python train.py --num_hidden_layers=16 --hidden_size=256 --num_attention_heads=2 --num_key_value_heads=2 --head_dim=128 --intermediate_size=1024 --vocab_size=8192 --hidden_act="tanh_gelu" --norm="layernorm" --norm_place="pre" --norm_eps=1e-06 --positions="learned" --qk_norm=false --attn_scale=0.0884 --bias="all" --tie_word_embeddings=true --parallel_block=false --init="uniform" --init_std_qkv=0.0287 --init_std_o=0.00507 --init_std_up=0.0287 --init_std_down=0.00253 --optimizer="soap_variant" --learning_rate=0.00898 --lr_mult_qkv=0.5 --beta1=0.95 --beta2=0.99 --lr_head=0.0122 --max_grad_norm=0.5 --warmup_steps=200 --schedule="wsd" --decay_fraction=0.905 --decay_shape="pow" --final_lr_fraction=0.0 --batch_tokens=262144 --max_seq_len=1024 --doc_mask=false --train_tokens=729200000 --max_steps=2782 --dataset="wikipedia_en"
Each number is 500 + 40 x the weight over its row's rms, rounded and kept within 0 to 999. Layers, rows and columns count from 0. Numbers have three digits each. The size before them is the row's rms in percent of the matrix's.

# layer 9 attention query, 256x256, rms 0.0964, rows 0-106, columns 128-191
105:424392492522557475474495429507486454424505463460429471555476463517524431513460433510443527528502544476424498498541488551504536501548475541437499439476465517516536546505509493521533366539506502
105:551510563535530522531531429486544511469516565529461466480468456517449520584580490480522496475460477502551537479517546551467529475586508517511457470524414538545538481429557540447492488448454472
108:423472505482446432510519510497413428504508492528535506520469491481548526518481452467529534506501479484498551507501415559449515547452541464515544473498515458452553498551454465457510522532540516
107:491435506502487504416507504518521592572510496443502521458504458454480416564452490557517491504500561474500530554505475478461416476540532490498512545447528481484507505507540498502488504519469488
107:518438431497517489501527502491564534504432448470498512453494536421571532523493518515448451485502508420486455497491506531537482464490520498402557492538456452462437425512520484444401486524507484
113:431477412527448493536491514533496464465469527543418475405491555512437455469507529472476485441449463509542547560552512445513528537518524525475439469514479498523535536430404509519490366454439527
099:537515466550499487505536445550526520509509428468419488489537500502414495503458507539468508450509429503515462461488461533527468474486546502467591515503581530543388435493509530512456488558521450
108:521519569481534487474519495529489487516511488534415546477504538499534480486530459430492511500510517503480404516561443548481509487496441534513516506501505569541538544620444496498546517532497477
100:541522550458496541535492487445467488469454441479528500507438509536498552425470519481480448556540479508565525444515476534529497510523470492527450518472506531550534554548435475492496492459489463
110:478409452497473471428502578456530477483526497462439538493478524515509443407484533525563504500531468444520456522548446571472512477502479400553492495513578518519518539532486543480571461566575467
103:499486414493486522451499508519490546458453526549484468448523539433445503526426541467501496587523528529540427550490472475459425502507508569534493490546529489564511496445420480471423534446468494
106:510473500532530475516538536416446442498542517525479426500519562587476573486534534529510517519509451517426432475520539548517521460484478431564428520541473560414529469497513450514487521485484501
106:487499537504488462462490488506458525525445532542535470524450484539481499475509538567532520516536453515457460539460499436520552551507507544541472538573415485572556492628448515484487541533471448
116:483526487548450468488558502584433513509491488538505517552493541515428525529478549484454482494454526506461455564529598571518535565510495540463415491505540426488543517495532520552503537513542539
099:506499513505511583409464516451531448498514469490453527519535472450526486523525507535470483517545492493462456443578481533463436523558528424412469476536555584555502503467466557491524526465461538
104:476467535419480494533513519470516483481492490480576511491533407561493490481477511443452527566541508440517545454532578501435487490508542535433506449447463541464486543431520530354502524429485538
100:542493487491546531453479479485463556508504503544527410525472478441497513470502548497523503483550592446401529521509518496514503467530591436476482554501488467521504468460534549478584536541517471
109:551424483526475486489486471485496447516441475479560445551539491589596481552510572516500483526544502493501459507479608583490455466531515509509527536529514464492499515484539451516584510525561511
110:548527526501434507536503496443586531518468511475545482523521502458487524522523545538437471494509443559544476522500550523519519439515400471494491526441458511504552482470435449453510539536568477
116:462563524521472538500408538515496517459539549533585540503449487473536510526512534538401511503487565530506570501485501464437480437487458560430487454467559554550390464532571471498404474477537491
112:524527549478560489493487474508576502492548541491544532508455457526533529456473454480462546556527530444534480513433486476507466568512541411514494496525583480519492486444472511434470526564445460
108:549495500464502500483533510468446573524523595583549486525544540476449479540512477470569566550516448500415529460508475552616519530509484457508427520543517450510498452573469469560533521495494549
105:452412530497479535557523518556483526474481536536462509565474461459531574471526500530495488514428486468431494557490515494484475482517506494467507525537552467570447500455476520450513491548552440
109:500553510542527525542426492541465496491553525588526540436475509493526549516490478476517567539439476458504509455473557499425544491480407456490476449498515511518463448505472454513399495457469534
105:502487571475473500511489488509483500559518492436450518578527506502541513473490505554453520434487488560525514569547483530536527488492572544474528509485508519545475448465547442526493459552518454
103:466486559482548492440476461484585510545544472526543535488495478483482446504475454479471541483501518519495429558522419508500533477580520427463512518531486488468507460406480443540512465536563509
103:444497534526559521494492510489578490470498474504484414481508522521484484508499507542559553442523444530532457548474532524552471495494494445494515523439598521504435451494545494561455515472425552
094:529503540508432535472476501476479563586475566457407510536479532499520483477421552475428502507515428536470509476482406518526465489552527469487471489562482508472525492482518464503526515562518501
108:489483535588530486479573565500548454524464509423463470484529500557486496520568439525569435439469448469532529529483519480528524567508504435475551492525484475564479490522537534476480478480529555
106:491513564477525413447479421470574513498489468516496487449538476442497578481506526500417529470472430503571480474518557450468519522556475483414518426498414446502583491425518540530550543515574545
103:532485438488529533507565456484473538516496522482499522478564501484538494490615505486484569609509488542509495463466492560421504434508507452494512452432469517514545480494428463488508496498462496
105:438475487459584511571557465452465469486481468469549447502536492464418417509513483564478452488504522462523504496526502495484464489521475461503498552503462475500496509491466492547510490500490482
111:466513444471507463453473497482483499490488446517504463464463557416524488503524546503459490517461495542498434535459535494480497509494608471496529446471483546551544494469457461506519525473506500
102:495521516541445538528419493536481458439523491540449468513522541555526532432444536483530506505545488517460547461537495535552463488571558452452502513435506487545520555543451495474546512459460492
112:463512530446452482470501523527487486479462528521491502515489481531546503499486527506475476468520538483490518508527530517529549561507506558530485419572489546552557409484459505484497475464456467
106:479528473467516430543500426520505565438495430508507436507510495424503435506479443542589453522518498533570497469392467471452478490510508506463437495513501506513482494534477535478514460585435462
107:490427553494483441493553494494461448451512562550537478532459572483518540498504498536536507522520483472489418359513636515478499495502477493556507520502501516432473490475511455513524494481463476
110:446550470518499486502554396538535507552489497476535462453455496473465518520526505483568428501476528488453567589529483474472495524507465553560547500442448518510509492536547451549455479458478502
108:441570500474459550543562511562477539468450494530454546520519509437441517439522485555570502558444498508525436514493457553519451459438494525529525474532479453482447515506470474494482496533510502
104:454484487550497458529474561467502500459503614512493483471508547477509522512499456463565500545485537559526531477497499468512515555443444510492455493492506403447498539471541545439497580412509535
103:534501488573522503525517431530568577493537509508513515429530474492571538483553444483481547485512468516474542512520486571447474549451521505491456459563506469510549575555496422479493523575484505
100:521551504569548541534455507472534511451463567527512545560523436562527526485524505459564541474491496492601536540470456448465461520503503491558583512478423491543553525557518497556425519440491428
109:482437506530576467482496534572458519520589501504557545484502505468482478514481463518544419547486506505445533498552515521460516491547445509474458481495501505521479480510433473440448530510478504
103:496573468454558454458459466487517500513584562450548501524431475463509534497575507519496532537444491564414421529497491552506516500521535534466567464544515532460453524507527469521562505462481516
107:483511500494495548494485448492490572447511479524478455552488490455464501431497518568446427402506572529485563529497568458590484436511501482546480513502512466525475521491523511485507549527449515
113:482536525433585458471531555518507557515495586564496447526487504493475495491498546491489493503528493545499460488484477500486464513476561520495484498512481474514527484585437489488504498508535478
107:530504455554496536460580467484573460558463446444506440534544457529481576481532520504498443518471546457490548526431510453512481463594478574490511512540449496512513531445480518479525529521568534
111:543488560538542543472508601547509537515461572480482551460487553529516495481533511468486507489507506516542500519528477545442441463462491501522494518464437378432481521531404479545458565507497441
098:497535465551469490506557474451523577589557516472534422514495544505495538454508552577530478513462475508524540491461488506536505503533525506502481536568501495436446523432543436535499494513527525
108:463449471441542537462453429507460599450467535537439516501556515523513519563503486492488477475421487461503503472533457527462471534531495485512500570483513518563439500467507491500439444487465496
107:512558441530536566525528485513427485565424533457514515555510500459491460464522492501433515440426502513491476460499446494553488495440529525577491510557509525469489488443501470603483515566607552
098:558498511512508448569439524496493469501460541472455499497527506473523465539472519544565479470584427513442494430527478454422497457544559484513519568583502627498505470480466529473506526484476460
108:507531533464514473448507528526487455493531516540481519480514482522453559469521525455497457509515506537495480440591493480522489459507515440563547517524535476585501503480477444555468506473521482
110:448457535461448593469546526482439520495521456500559504552534569464530456477446508483457523476482506572521482500478509542523548463429483508559498501492534502461495539551461546467475454484562590
108:474496508471534602505464538435425491520501511489470582495458415478562522479499500515499493502519557481469527507516437541497422502483482519513579519518478520476463450452490458496445520456563374
100:512506516506425489540489511533496480552463513442462477498417484485521583459504494527465476470435518503555528549467540529460445534460455489481500617461541464516515472541526472421492550567492571
110:447520543515491485494446552483557426502502512470500470513472557550523531474577533591494520478510467456437472545523420449527518452535446542525491431392463473399465489474511564518456522492505456
115:528496559563524390469454486441452498473406496578567464518476523509487564458563576545444499435528554409547547550528486480516453503559464518519507488429567527458530477428540489507532476480547468
104:484494426462543470538542491512460459522542477432497482511558505487528552507550481513506529502440456484495504547559512563477492496500510474497484474571501442538500443497494523505550490474536554
110:500445461491443463465570575517450465487571506444428480515504523484482480428503519524522523485463521492437490567476498480502480528483540476468501499577445477475503523503521502483565489367417538
107:465541453521481529535419513501554537492454472592454541510557427522542638509501507522462490462510454519528499461477481512467479517493471545409531539482506505528449506604460543534512505519578506
105:541439489471498522480477476482475464522464506481474495510489532501423505577436545440531517470502500527464437484541523505523480566528440530454511449560514464561553525511475484497548509527434495
112:491490484512469518515474557528485529414478532471459503460565547585478463495504493497535548438465486492451496453454530513511520522449492529521508511546536473479452516531488563440496509477490528
115:586568459566475521572567555523426467466541489461550465502542481482482576488521476550500470483469496533502467502455524418541457492501512495481502540524433532481490429524512522491443490516477524
108:517538517567431509503474498494516544552511497490463513491469534394450507496512417523561433524517502523417531489508559520497417532546548451451455556477486510468537475529527453535564446543561481
105:484511504479482514428464486470505468487406472479563521555528459549496432434480490511484564558457461450555479536540525528502568540482491455472542541497496500439473529495515435431584435584551496
103:494482534503436574511482540479528491435551456472487507525506423475537503553533594446535552501524577505497463545486453580476571430500461530428490504510596455555513495508472492496469445534460476
111:584430500530470602535524505498440514454518523490449572544507521459448481552532601521496490543467508541466453480483424540508508509455480543512528514561529496459513572406487505489489594541525479
117:538439553558493531485439455424489401470507454492545483646564500512522463449567504486538496456518462449464533498482502438566491469497497531464447515486503518504507545541465539508484477529510527
107:480509471510504482526454485444517549503499467471548548513556509482564504478492452411606547537534529498492486466505462551519518554471551543443527487476484515531483422519489535428465510588508542
110:472487440520483534508568556468474452541485532537472519524520519497510542518539462440623550511496585524561431483483388517454539459517514458525512486492492490471502454470504586445486504537512563
109:439543520492534470535512570482531491603475511484493509486432496497485517529528464551480430453491567515498470432505539474546498587478502392452530469538430543553539427587551439528511531505508531
106:489451549516503459505434487467491479465552501476588400546522456500537525558522542556466524557543434569508495504474517547578524545489587609510462538481457467500529434546520501476508503478544449
110:493479475537497465533519455518517535481479445461545518481442433546473525483458511550509485456579507476520472482489470493539529513433493476520476503451498520495490489463513508604442547408461464
108:489531526473475523459451489484469455504543469510494455415499418593465492543571502527531516536541444553488460488454456512523488534522563466484452445462453562529464449583498454452507473422507536
116:415515426511568469504542526484491405512379526501445579521455531450518425508460491546510500489480576541478528533505502500551445480468510536493474569455438537477519491481494461486431538456508444
103:503487461457531518500529405506432530559449525470496584553480552540506517560520480469501463520529462494534466481515502505485440456446541480500486484480523506506497571506543534612523545448509489
118:510493472476573471488521445408486497454448555482466530516525431428492431463458509501471521527517469510494497455563452561507516503525509510502600490456463500537461518527455443460567526445499457
109:512501509563521529533541591493523469426505467481562420477453489536607470490457450492553493489508452535420448547538447501472538493483481484507451510496472504519554439592537466495526460470525580
106:461500502594523518510559430429495532484483509515483463541518540502449464573472496487521466500504477518447500506449491513512507489498518489560466485477468405595461512530440463505524488498477504
103:426518499522507557468571487475476550450441536429493500516543502602499394535577518480543558518473589497436479474468479479509507516501545516516478454476431461527456515557425493429494520498541501
102:558499471560506476524545536552498513518430534507570506464471395479488494519443434443460543549515502523531530516515513520457482517520544523507442475452511509528453480520544547448493509486500457
110:471474478514473496523578505574496504546533507537525549569551427523498450471464467520529523530474552520513518496484442487469562488482506515539528469440447572588550515387512545550416474501513530
110:497505514563518490415511531566509500468536516516470441483540553452560434459514461510526512408469461531547514487513570503536456478584537478528466469496450603476458449462556505524473491544500531
111:489399484541515515492427532558459561522471494510513527385522529453465459500583505488545471500498526529491457563549564497459482481557504547537514500461467531426572527520485543548497462505523456
111:525493509467544483503508449573485444500458532490617543510488544562453445441552457520530459411510507529518479491513542436452565476517473494515527532428480453519498463507517471504521500466507506
111:521421480497526522486502521519490498482546526525515507441570503482492511583588559532508489476576476510573454461494477534510532457512564522455493443542454538532458502497533513490530487439426468
102:474485528472492475520505561509499435568522492524497489593534466467520468571515441552550452559498470525525541488470515488520591482569549514501515504568471506525510427519491470493507528536428487
111:497548501614448489430540475491501512494561489517483511460489570391450475468471474446447590498482500492552531533480555434531552532513465475589546538462527504528483537464510485472512539502518547
098:522471536472484525503593495529516505507449451544534461482540504517552618449532440551501467532541445504475506480521491451506533489513544549482460608620500589425524451584498477530494498558501513
102:564404501508542467510454447532485520506465498438508537468539469575485482444434457527428539493525491519513508592473527514531444552478446516461550500491508432485452498476390503520477590495573561
094:484467486547476502498476507559466523485494424555535513510521567431570499397547371530537559455473520494486536480530506579473534527519554495432453579532448556493432450537493563489531533495513551
103:515505556470508504508499477546454464482570530424486516549445491522501554490518498521391571516476480494470535507499543482467503488571496472548456564528533494472514486421497418560528473454487460
110:450509547500475441470473438491554491473499545458488497435461513576437556475554503509465540453572460482525508527532458445487556457475509505553529547483518514460558491482518497513498496520497498
107:465481475479485513561481467527541518507525506533452575542526543500525493508538469518426527532521498516474463472537563496460533479502428516491539454525527515483531483517490525497497582513438454
113:520425489468545493456508492480480515469502447504560538516502485524483486524465495568459530409566473550552473459552541521541541429504468456468468536539574475469498515514512497464538471570470477
102:410545524468501482477536541488525496519428506553534521487529506543514486540520490537507532455449537582482469508478451401459475511527518527523539484483484495514490512527431481482480505450552495
118:461577460506506484519448412547482472509488534510468529499414518576403547515430414560487537539480562495563524509505467500459484518464514465448474454488496528494506471478412484502506494483490523
105:500506474547519500465508537518527406497470496550492488475441486591528499552564479504527551515466551495457456421503484533401499554505519500607587492461590518445506491500554484508493449478489519
099:480495525487571519597545431540496470502533539487537426448481514542491548558450490452536442456513412484493525517531507472512542501530479528447523523511459512491556544462548492443463458443465526
101:440433500511548541508504471427563460466468521529475461549566417425590488455529447512452490475579509474484512491497468478519497449523432545426529497472505502495473506469596562470515512556560473
100:473551560487424542451537433545528454515517498500541539488451482519387543518500507512537477494522523505521550503487513500555479498463549527506438562577524504528476462513448517529512486543457473
105:520449456461581512498482467547511475537451435438512477515492529480443547534517498495523516483494550495500562518516458547545489565468538539472404545547508438470511552474518522494458499440560531
105:519509564536455446502496493493539549510473527464536525567544558531501556458447482526486480547482500533539497519530505512475457443485532464614551474479496429481521458471403550486507529449415414
107:513483440507475514409532426432484500515489480528452527492557497474531488498613499470465488472468488448486458485507427549492474548545503533414505575545575552487465563451504502589526507496421513
107:496480485439460483517501419516455507492536422526507498520482436520506499543524463546492523521420563550448411505524434443514507515498465536418449539465479464360494469487528514529493458497456473
103:518523520508531442498503414500483452472518560472449558499501526539504549550456492512452415510432462496504528553489425564492472481533504504537562588486483504592566513512509557565434538453584497
# layer 9 attention key, 256x256, rms 0.0964, rows 0-106, columns 128-191
106:496480518463497453496592473452553494455477434510409516527495486519517474551501527491459500556555465509519482439497520510454503530562459535463506510501492507537489517499506482434536468546503504
109:588469532519546589541504435510496425513468516481459522494523478590497460489519502513541543527528514484511516500512557445459546555523532545548419446504526567560532503504567453484465520369478482
109:438488508525497477493489535519457478554489489502508533533535462438529502516436489404529505431461502531442484488426457520508528527480483511508436541491573438504526483565461502554491523553511548
105:495423490535445480428493476496499551569531554513525491465528517505589484525468434511553500512501485480476534517545448535561501523604508509522599510478422465517502493492519514471452500521513467
106:484497382543467534490423559511555527455450512490512545455442473475581450522516475534546500467546555515460450557483537512512485452491432488448543526481532478483500540496527465557524445604490508
116:516471456471368493476521498511466468460504476571419502481527490493443442536471539549574486482432543489529557559520478451534556576556551491400411531506498450605545503509522500485476477451479483
102:500532494472477486499558532571549451510425503538508467475465526476398535537468514538469561521536493524464517489536495514535452462493470525467575499532534537466435558462498493586456493560494513
104:547519526463548547513505496502493533490527457531439509477521480565569497533524480432479511513501467471470421470567495482486518514441425483510531488455514538546474517469514424546478542569560495
100:495514463533579529462545496459537472459516510500414536509436539529532539493466551456492500458594530530561460503525464523486489488475553491502483497476557464493546519504415516448450520490524543
110:534455562459446459470474520461531388461488517530465463497514571503522470465564534535533485547499463494459478511484393555517527457504501502476574553527536405527545496469399507409518436510437518
101:531489475540506460498510463496511547520433526491487505502470539503409610526473523461514470551477463605587422478541489464499494539476508545565503457520522512490582516439483548505467512496500492
106:501504517469489509537476453440504439448502462520522465520535541468480461528575515501528522491536483585500542512527497519486491512514497506568424529529580517461527471439481504535441494512473536
104:510523495531525563448561488489411479464559518492537444520497423547450503490486514504569498575514437500503531492393555437515545554487472521486471508497485426490492476560535450488523503498505464
117:465479502417545491466535503464460459452439467555464513470506551495426527557420541551460454500458480542439500519508596499517526513431484526450422508535457542490541454474496519484554491478566500
101:511496505550497500446489516459547490506459518483478420469494427498506499492429457504481502493570481462478472503526467514467477504503517488486503514542486526508503542400494457448505547540435492
107:533546562528543474553511458484549470508504472522518556518548443526532493516494538515503511522521525443498593557481501535530470539562516462537539497531543471451507557465545494460463519454428516
107:454523507409514497479495539541506498472544482525559394548452606541562483499459516509476452464466515506470545533546500441447528486510420507490576568490462485487511489540516515452518500543559508
110:539402519500483398435561530432502507508481488518494477545531477521564463539553529565434463535582481500446522508489575600521500437489519453580529471499507464521447437478503515555510443542478445
108:521510521500449447463477476468543526461532548452543523487490506420479509489500580502545521481496527521544487474468551484593456413488501520465476417479557531523496518480515458493516495501483472
114:536532489507535504533518444520443516491521450470512557526486473461562555539518584472444482493465513520441508462469507525499505421505500511428508499472506517415474508428530420563485500445592449
110:569505583503539429494518524496556496509470523460568428537548491561507549505471456497446469520551537469496425538504536504519547534468486533551455473456564406516510492468448543515520513452536413
112:542519526431473541555516532490454473558477551515548463482528500465415528507477491457523447469484468415469465465441465481491500497503529476612544501472552538459475530582460486522578464509513549
108:552512511515537545505554544491475582456542544525449469571465467464493568481493460497505481489477536521486491485458517525435532442527535444460478524541525442533448500448428431468537525520519463
109:441471466507534499560464465543438488537530398490507491467560553457448501572486494479490514502466502507537444500490513451464465536535484459526489424441513546432512469488508434499445537479518460
107:494456549508412485513469498459499494541501494479384473509495492504493555488479530513436416456469478525565453498487446560477511449460471505515516520557474568491513516457523486553540491531505504
107:484527535453501513502460559508520505509494470421528532477474480498499429484522472583470456450501505529481436596508440530463537523502524530480442486524429451458440588489508463502478534508528481
100:499489502465555450518512492412565496474549520482549481452490412575483444547554451539530489509537518478559451479484493536531578522585498499604511484510526519424449458531539565530471471457510475
097:520434503497445468494481379505489468585461552535431523587509471465556504534483484507476436504469509494535499542555525502511474445485460576400558496472528477532494469509519466491505537528561458
104:506483477529577495559419541514505426537487509548557485382493483505496451459569416501572472492430516523544498498494529509495563522451508474484514470502525428606508457451480515442512441546493543
109:482521519544493466465417481500624503430538481475548584544561413502515508447561503562447527454458479519555517555503472480416516506485477469450499530451472474461470528447538503554504517504522503
103:501541456460466554485552511501451533484529505470548506526533531489526533504473510460491559544474552510507561440497536493496499507434494499468444518527524513518520489501480448502510562511410522
108:485473508526448503504593493434393517519512517490563544481504470458475432488539460481405525513473527500523500485499520487490538499503457491521492506497491400507501527493485539525512468482429398
113:504486507573472444434470501595415517515530448517484483482551568537569468534528510543447565498429487548582455567496564452469510498487565428560566533487501482490582503506492522437506560432503534
107:565573461473548538492499416470527515481523489542504474530466492590541543480484515381446486573523530523499453515600477580492497509505526460531460531552502478473515529598475470523572560486458463
110:469449551438508483507478428516478501503396487481517474506482512523524539496490519467501469463562458517490574551510552496463591502475473497487410538495416499515519522405472485471528511464444471
103:567552470519535449498536501555492540472468440519492473511559486497504504469407380497534497565518590497539505495482439566442537469463531509517529452502499440501499428483449510544474466484495505
110:471497502468507470499477503467478496459559555524505516507524464533583484471551569563524521556533461533523465469451523478537540476542470510554495561482557517457408446501595545461523517446458583
105:411502501532529448497478517531550475539541441453456494448480487501457472485507514502551492452397521549525549512424522528426505562496459563455484509461443512534484484535539419508427517501517560
106:511550533439535518517519470597525512448399547496453559503491472490464490503522484500597467541466524503580469543561454556534489507449464521542536500484448547492504517583476517519494507495478436
103:474462573461431543495450490532485466491548556510515518559440533484518449527498543398602524473477546503492521514489437484449494518478503450487473502484472468406489547563527472484554438423578610
102:528479453599480488483467509541494491518563434517507441480476415444515550463480479485455506482456449501482514513489550529481440461467514506467525615477504547467493513476459462483540497467464447
102:527538498584489474557447476488469550441474532478487500519493506481568491480540558457546449402582626469514501475434545502546489446425445463471516541502481469530539449534523502505405433479450507
109:480475497571501511512486552515485494480481486510476513507476491431496448570455467479539504480498514493426478473487501475475524477509498454461451485544481511469501490487516517443468549513508491
108:526593482462538545483449502467465412493597453488547552486532453467513461507606456507440479565479475546490507534494488502515493432481479548496486463501560533458517508482512481569448548540520441
106:453541530514581477465527424549429558436489530559495505522526508421528461438507497507500455495529537450514459513524546481516506444418508547517495546510452489550484500472473465526537557434554524
109:560583490517428533518485433534545490523563556507495492554465515440481510559432499456509516572481501499489495466519480512473505556537463437480476494501599453484541515545472493554500471462496483
104:519546501439511518454520522496521517603531534517484521468494465400565557439484498501480443506475520485545551586498464577407487545509509454443540503476516537547477565439539533481483508569515505
106:470519539522510535518512471553456572553488465465538488482455463509541497554497485501563531539561475585479433549495506443499474538505491524532515518478446512503474455519511493490461539576531379
099:554536530537469447445511549490519498562491582546497424486501593474580475532402480556501515496494465541504484514458454562489504507462482528489480567509525549467470549472481457490462468404541433
109:430503487558585517500475485556457457478383515507541476506572546520509550475511470498507521502468459487505413502536513549517449520496484475533463495519490491432450467439540472520560512563540569
111:436574489529534577562519542485465550521408530520485565452442581451446478487555451558435551461442541499472492495471425523518476477456484472551552534522525506514480423538520489579402582501577505
100:534490486525517475474524483515447525449518531505502474520534498487557565473521433445545441591539507500513511418552468485470476486513526497508455540472436492464512565491535439455532545516476514
106:427518521488486510383515500463543468536527496468526534490401453542486574519497497474536512497486501504493438544474496452488472505545540467572529486496533500516532410514443443504511577473407489
113:502438449418437527484448490473493470477513394478441484514522498465492473443492537517528486483483516539507491510523476482492515474461454556522491478491480450472391459454481509576501541521538577
107:523494531438510538531501527517495478519455525468461541470456360408549475489480458488432450552489498475450514484552470551532443392510496521481573540514463493459470470450506501535445510482511465
102:551447590549502550511509533506486558596453517528474424428474472418471568518469472508517553525524523450512572525463566467521454483431474495488488500437516500554555395555543472555495525534572506
112:431542528526462535475497483515481507519540491501504502568485484499483457553563452537516503455539428531477536507515461527508495406564485519539517569458496498428428511481513477478536494523548456
115:454486497483487437435442448482418494499468576561540454512539508532389501480507594558464518370507492456526474478480521544496480484480524486505504567443527494486500532497582510526490457581527533
107:533569499557470496478480529449455496535557511470495532495569495390472478521544472532532523503514561510461510505427609510452438461512498493508460473462490472445525451482482514542441531552545604
117:479437465478504390506560589493405487488615536543528505550487490538528453611519467488542475514532456535495506507538503413484482507451471546452545515481474497504481545490562513511510498530423499
110:547558457543481540562472460453527551499480555462480498505555416516530596498558438474479474511503467519563448496510489490496476515516461495439551495502514503526411477595508504494544481545540466
103:545495556500417507482480480501515586506515495500462538448416529521468438555447540449492517512500495474509449496433547546444460608520497491534557530541514526456511524442528501497503541508399493
115:504502482421558423505487546461452501485481580488471459474511500568524432456526505438505528595432532471451464463535540535523479473536502482514508493552473420536409489536454526476498534487470545
113:565540470583395525588549496507497428551578508464460438507503439537448542504524485541516558541497486465509470561491480419524486445401530479541492481577525541535525461502538588600514480515491535
113:497477424571506521567583486441511521547499513559461488399490542473480507550509451528539389539501364585516458509509578544417408436581531485533425447517478558477526461514545503528493441493532495
108:461499507446545478437521509477470377554451503529474498530538481573514427522601466478505499498521477488502452542531510527546613494471432502515449513494510457457509539519462478473602487439518525
105:457493516460543483517438560478505540460535458545459510494488543516492501467459597443496575489535541479506380534593437530576504453518502504591510487535460504488523512532443463536502509500486456
110:483460510532523476554460462517485518482521550550512508538536497516477525556409522448527525586424526535465500479558504494513514501417489469536510452534532489415478488484496508488452461494519477
113:478514498539495536464514508466497467433506495547534461542491434563517519453536502500441471488522498495467469514416512487517473546462467525476492464507495503551447483556453444488461503532531508
106:513435476467500468526435505505513525455482479502491522494506491516529438489558438481494486532554497523511462493498518499587483535508479559506498524467543507480482457507424523520438571529452478
113:464505492491504511502552551503466498516597538502481462502474504459463478438522528461547496479525572540552510550533458451493462483587483542556502463478477454441545469434452543483507514541479490
109:414478549516478455570537536498547442606521558449532490448406570480503550553480541504503477463459543559561491464499545478465500459442463455475511518519463453541456464478503411481492477470456523
109:513447561459504525533497539484509407498499524510476442519568532521525526515470478512468514536473485535464502553462512579561522509525461533486451445496465508479479499585473505483500491485529526
109:404419456544548467518492405533462466476484488520528486552516553503461466509505486537546415475534485431554536476553491393471604459498477495537486513480468623524540587471584501512423497465535551
106:515474518507418507475470484520461531511554418549451507453495467550465501540554391486516509561533480481476491500529526563481472503504532463469530452474484519570440529445492574455526441494488493
117:472525443468441496453534456409476477501450469516447564494494513460482523424483490589545453488510591554460523532538490474471429519548452526483496523447488518477497510491545475474535528474447449
102:541500546524473542416521474529487487428502568453544557504465575509569478542492560551504520481459539551488511432502553567394513471475503498508511471447593492478497520486469552546489507468490544
121:445475462471566459466482445482461452482470533523486525482494471455513443477455454448482506592547482453488465509542480557457553426479434444562528443461507439510503530544499468497567513408428519
109:500488507554519539492419549483514403511502438532521562471414456483575454523511467524545483572518492447540428442506455490529518442486483458453509533526505507552471532584505511499439493497549566
107:390528486497550543474529443504549466483552500464539460435498517491420424536479450502524447493527511519560527518459534506491461499543546497515396460455438436510387504479426540465524528467465493
107:522479481534485508600562549486443601506438489451510471436499489529498431491572503506562519473508517527485484482495524483461571525492489580456503494487424459524554523475424486457512540480434600
107:549462467499489451496496432530469505506517503520496503456493542548454536476508495554446441554515524496470494545451485459533488564501561440472492490526474532535519520460525520477530542470538563
113:441491440490478508552535558599544475509541576503524547539516479534497479462506451536519542510526514451577526503498419491538533538489446519529503466520517524485471496489548537531487513523522582
113:540529500548450535562565572517496517532496493491537526494475504487536460487518487523504470458483516511493491453482454502464489550508462453549505526512426542451499565476569417445384529515589502
112:460442541507529511551519422554461538452553475534530504447527514510502470527525493486535455523539446466505481500565546449517414530515470492484479494532478490502522521542491456538561486543565471
114:424524544546472451519519411537491497456491503516535489433474572528498477541506471515522461454531552562549589463501505493601540449471483539533488535460429468537555499482495520563513497453489514
110:503464525427524569557435525552436532459476522552464506455595520552475530526524574504544494457529438500467501511517514502558557549477540473476513437459495504494475553519493441535478456451440463
104:468490510496480501507545503494462461570514568455524487502515490492533505508524541411516496463569424547462505460469537479447523489523535458525535471421507509454559502522540453506564533483491550
113:513535453526499445497548454495493495541494433435522438490494481465529525416488540429520518475479505512562476523458551486560496515422466463546489564487515489539494511554529486499480469469480551
103:629504543508503464472519599443452484591491535567525465519557531512535516423538415516534509532535451568470487513514553469488475512551469520435489508508531574482556461525474420552499453568507531
107:467470469482471508522483443462464536563532517493512594492482452554493467530512479468470523511434494510498482511549561487504541464466470420506424504524485504523519490495495443478447523524514491
093:508550526461539481452526552533536491466498542560456413489523549448506623432497449515524472507435450529493571516560589477502506475542517458467473519417408509453473453519435522542466465594489555
100:497499528492478511528537481453487500508512501462452483558496417524533551486501494511467535541411538487422489561514551468489481496493506487534458637503460537509457531464423472522498513493506491
114:467433528448536410443520439465578415469556513442513495528472484472434456511529494520526549475541542481516569505517458461490453516516512470427535538551480487444595496490510473550468451451472510
112:540536446505496532456475476584524488480483514558441580496468502512474507532445511465403533476472507525490484475495518462510468470549528506499532541458473484510491482540484462468472549556484475
115:535492533450552508483513572448519446472524544440577447557553502542500518555497467500447497507573528469473507563456533511585539555523442471460471529473505503458488511448529557554527526549523515
102:505519571486492521510431435457507566511538521489506458532502490495468536448573530513506440506437549539532490515549465487484450509518504595517569442491492485496501511435470504513509554493556541
122:473512500552545470523523496568520503505459499436450546512401539522434523609499423504494487494482503462553544542503487472497499533533551513458469554512511466494553492478470388528472441439510536
108:491435430517509470497488474531507455478519478482514525435526551546500496551575505518499516491441586554478507456535502531507539556589570501525517483491551573508513413519484409555537396519494529
097:586495437541473582492471461484510491494498539545547487446438503499469503551443586586501525534463470469536453519511449467496470543479489480524506538455444514553410484555612448523517487444504516
105:528387495494488515503508554498523533479490550538527509547452467456455483452497454462489506521524468433456534499469467572470534506487514571483451501565503506536509459472571600493519497562553447
103:477521483511480509498519436534543498550496491530531453483462547516510464503584466576533489490512499482450506456428531526391499543473487520548471510509513447553444411530490464459467517525523559
106:529556501446540507490448508495547508525508428498499506522473530475451496535488547458489501490485499471517561520436596536484476475478514534534508520508489481517473515446477503579443502482507431
107:486472555509527486466510492510518531488487503440464518475562548505424481531432474413506548539532535577481577514519556442445485519505467463499505478416442510445485520481519499494466502477484443
109:507542512504422500443503441453486519545510517543476543513511481543483500429557491500456413405493475420445495486491434564499510490545521476486513531539492595480499491411487510525453455519453433
104:506473556475455581474434524489518459468445449545459515477499455525478558547500432544477547509500453493504563545469453499478527498497481530483490517546521475468466502518508528551477505473502458
109:485527488513546467543454538512467498481487543520424536459429512540529514466519521531460502454516463525546576568540506511467499434503511505579556471440510491533564483430524488459480410457479442